Weights of a small GPT-style language model, trained from scratch on English Wikipedia: 12 layers, vocabulary 8192.
Each number is 128 + 24 x the weight over the matrix's rms, rounded and kept within 0 to 255. Layers, rows and columns count from 0.

# layer 8 MLP down (transposed), 2560x320, rms 0.0534, rows 1383-1391, columns 80-159
[[124 150 117 144 139 106  96  61 152 131 133 106  77 128 111 150 121 117 133 133 129  95 162 110  85 139 153 144 136 127 143 105 120 118  94 155 101 116 127 148 128 144 158 116 164 118 153 102 153 150 121 148 190 116 125 158 116 136 148 129 121 126 157 166  88 102 126 144 123 136 126 154 102 136 126 112 112 102 167 166]
 [138 170 121 152 107 148 128 103 102 100 185 113 148 185 147 118 134  84  82 195 149 119 128 124 138 146 130 111 143 156  64 126 114 124 109 119  79 134 116 144 129 119  95 150 143 117  87 112 129 117 135 151 157 137 157 131 123  63 134 114 110 110 111 143 171 145 103 129 122 129  94 144 127 136 131 114 117  97 133 125]
 [ 88 130 106 140 129  90 107  85 103 141 139 185 132 157 117 107 141 143  96 117 125 182 118 137 139 114 112 105 144 139 127 116 114 145 138 160 110 175  94 137 127 151 152  88 134 141 133 155 131  93  98 139 110  80 132 105  86 145  89 101 110 135  94  94 143 152 111 130  82 151 158 165 135 110 159 128 152 134 116 138]
 [102 126 115 106  93 128 110 138 165 118 138 164  89 142 148 103 139  99 106 124 119 133 155 105 113 125 158 144 128 114 166 183 144 151 133 204 118 123  75 140  75 132 125 116 107 175 138 103 132  97 148 127 112  97 122 126 112  47 133 142 132 103 145  82  84 129 123 160  96 122 160 126 126 118 115 131 153 164 106 128]
 [ 92 100 128 122 109 127 155 153 137 126 175 131 115  96 153  94 122 131 113 133 143  98 141 157 145 120 131 118 128 129 142 118 151 102 102 140 130 110 168 142 156 118 133 136 107 121 156 112 110 146 142 164 113  86 132 133 127 110 135  84 147 165 127 172 111  89 111 117 112 115 120 104 170  90 146 130 149 135 140 157]
 [110 124 161 154  98 107 108 151 103  78 161 151 116 144 155 152 140 100 144  98 133  51 132 127 137 134 125 115  96 108 122  91 123 156 111 162 116 144 162 120 101 116 113  99 109 138  72 121 123 128 132 170 127 136 103 125 121 126  96 137 107 136 119 139 167 155 153 100 185 145 132  97 114 105 111  93 104  95  78  99]
 [126 129 108  89 118  95 100 100 140 167 118 132 157 147 138 136 144 124 131 144 108  97 121 159 129 120 173 151 112 134 146  98 144  88 128 130 107 121 157 162 153 151  96 124 137 149 126 109 124  85 135 198 154 128 111 120 109  91 109 122 113 102 144 104 129 141 141 146 101 171 120 146 166 114 129 128  71 147 117  93]
 [103 128  99 110  87  88  92  94 130  77 163 107 100  65 119 113 154 100 125 100 115 105 166 124 147 110 169 104 137 141 111 121 121 161 103 148 157 112  91  76 108 155 171 116 150 144 128 107 123 133 105  82 140 153 159 116 125 139  97 152  86 158 126 167  95 172 155 124 126  99 131 161 161 144 146 135  98 138 102  98]
 [127 120 154 132 170  94 118 180 158 153 110 145 111 140 159 139 123 130 172  82 120 170 159 145 140 111 122 132 129  92 131 162 211  96 181  88 140  91  93 163 137  79 154 122  89 142 124 146  89  85  53 115 179 123 136 123  69 147 116  96 116  87 115 129 102 109 134 165 130 111 131 136 130 100 105 123 101 124 153 158]]
# layer 8 MLP up, 2560x320, rms 0.149, rows 1384-1391, columns 80-159
[[107 119 162 133 169 146 121 168 125 135 109 163 122 143 133 153 161 127 128 127 109 108 139 141 195 111 144 153  99 126 129 123 121 147 130 140 141 120 164 169 115 122 100 112 149 142 108 140 162  94  94 142 131 108 156 112 110 138 135 126 124  96 155  92 166 165 136  95  99 106 184  85 155 126  87 139 157 115 126 116]
 [158 102  92 171 152 152 140 175 173 126 134 102 125  90 134 128 138 141 152 134 153 141 139 119 123 137 134  95 124 159 132  84 125 141 133 130 124 105 139 129  62 123 129 144 126 126 121 155 108 103 113 154 132 173 120 126 108 111 122 127 171 150 127 108 109 115  89 158 126 115 165 102 119 155 111 119 106  93 114 111]
 [140  90 104 140 139 101 142 156 115 151 135 158 128 120 149 121 112 139 156 164 122 107 123 140 141 120 160 145  67 132 101 155 131 122 131 109 130 161 113 203 152 114 145 135 130 127 109 140 108  81  89 154 115 115 149 136 150 113 148 128  51 155 145  64 107 121 127 131  99 128 180 127 102  56 100 147 144 126 132 138]
 [135 163  75 131 129 138  96 131 118  96  99 149 135 107 130 124 138 109 128 135 173 146 119 124 139 134 161 141 128 115 126 107 114 138  89 130 145 164 137 120 157 143 144 141  93 175 110 136 143 105 102 149 141 130 106 147 143 123 138 132 101 141 145  95 119  81 146 129 126 143 135 110 144 120 130 116 112 132 114  96]
 [106  99 104 122 164 145 137 122 168 125 143  96 164 127 151 141 156 124 138 125 132 122 130 128 135 133 158 114 119 111 136 116 165 109 145 146 129  95 138 121 158 138 148  80 131 123 151 144 135 153 125 139 116 175  92 123 140 107  72 150 167 145 102 121 152  96 123 105 122 170 122 141 110 179 154 124 144 118 104 152]
 [ 66 129 163 165 111 123 116  96 105  95 136 120 150 129  91 140 145 116 135 164 122 140 129 146  79 124 156 137 144  96 173 155 170 133 177 114 150 119 157 170 113 145 129 107 179 101 122  88 117 138 101 168 140  89 108 120 165 136 142 159 157 114 138 170 142 168 152 136 147 147 159 102 122 126 114 116 127 125 121  91]
 [ 92 117 120 131 113 110 123 149 107 109 119 136 144 120 118 167  55 145 110 109 119 180 119 171 124  96 107 110 156 182 103 190  98 131 146 145  99 128 116 134 138 134 107 149 119 129 112 106 135 120 147 197 100 122 157 138 125 155 135  84 129 124 111 180  95 132  83 155 105 144 168 129 145 119  91 127 166  86 127 136]
 [148 129 164 150  99 131 125 136 102 139  89 131 136 155 127 139 152 162 140 117 111 102 142 129 132 143 121 129 162 165 143 127  97 128  89  84 120 168 153 130 141 124 112  96 167  95 109 131 116 127 148 119 145 161 147 129 120 155 185 119 111 123 110 138 138 124 137 127 160 141 125  71 137 117 164  87 141 101 164 127]]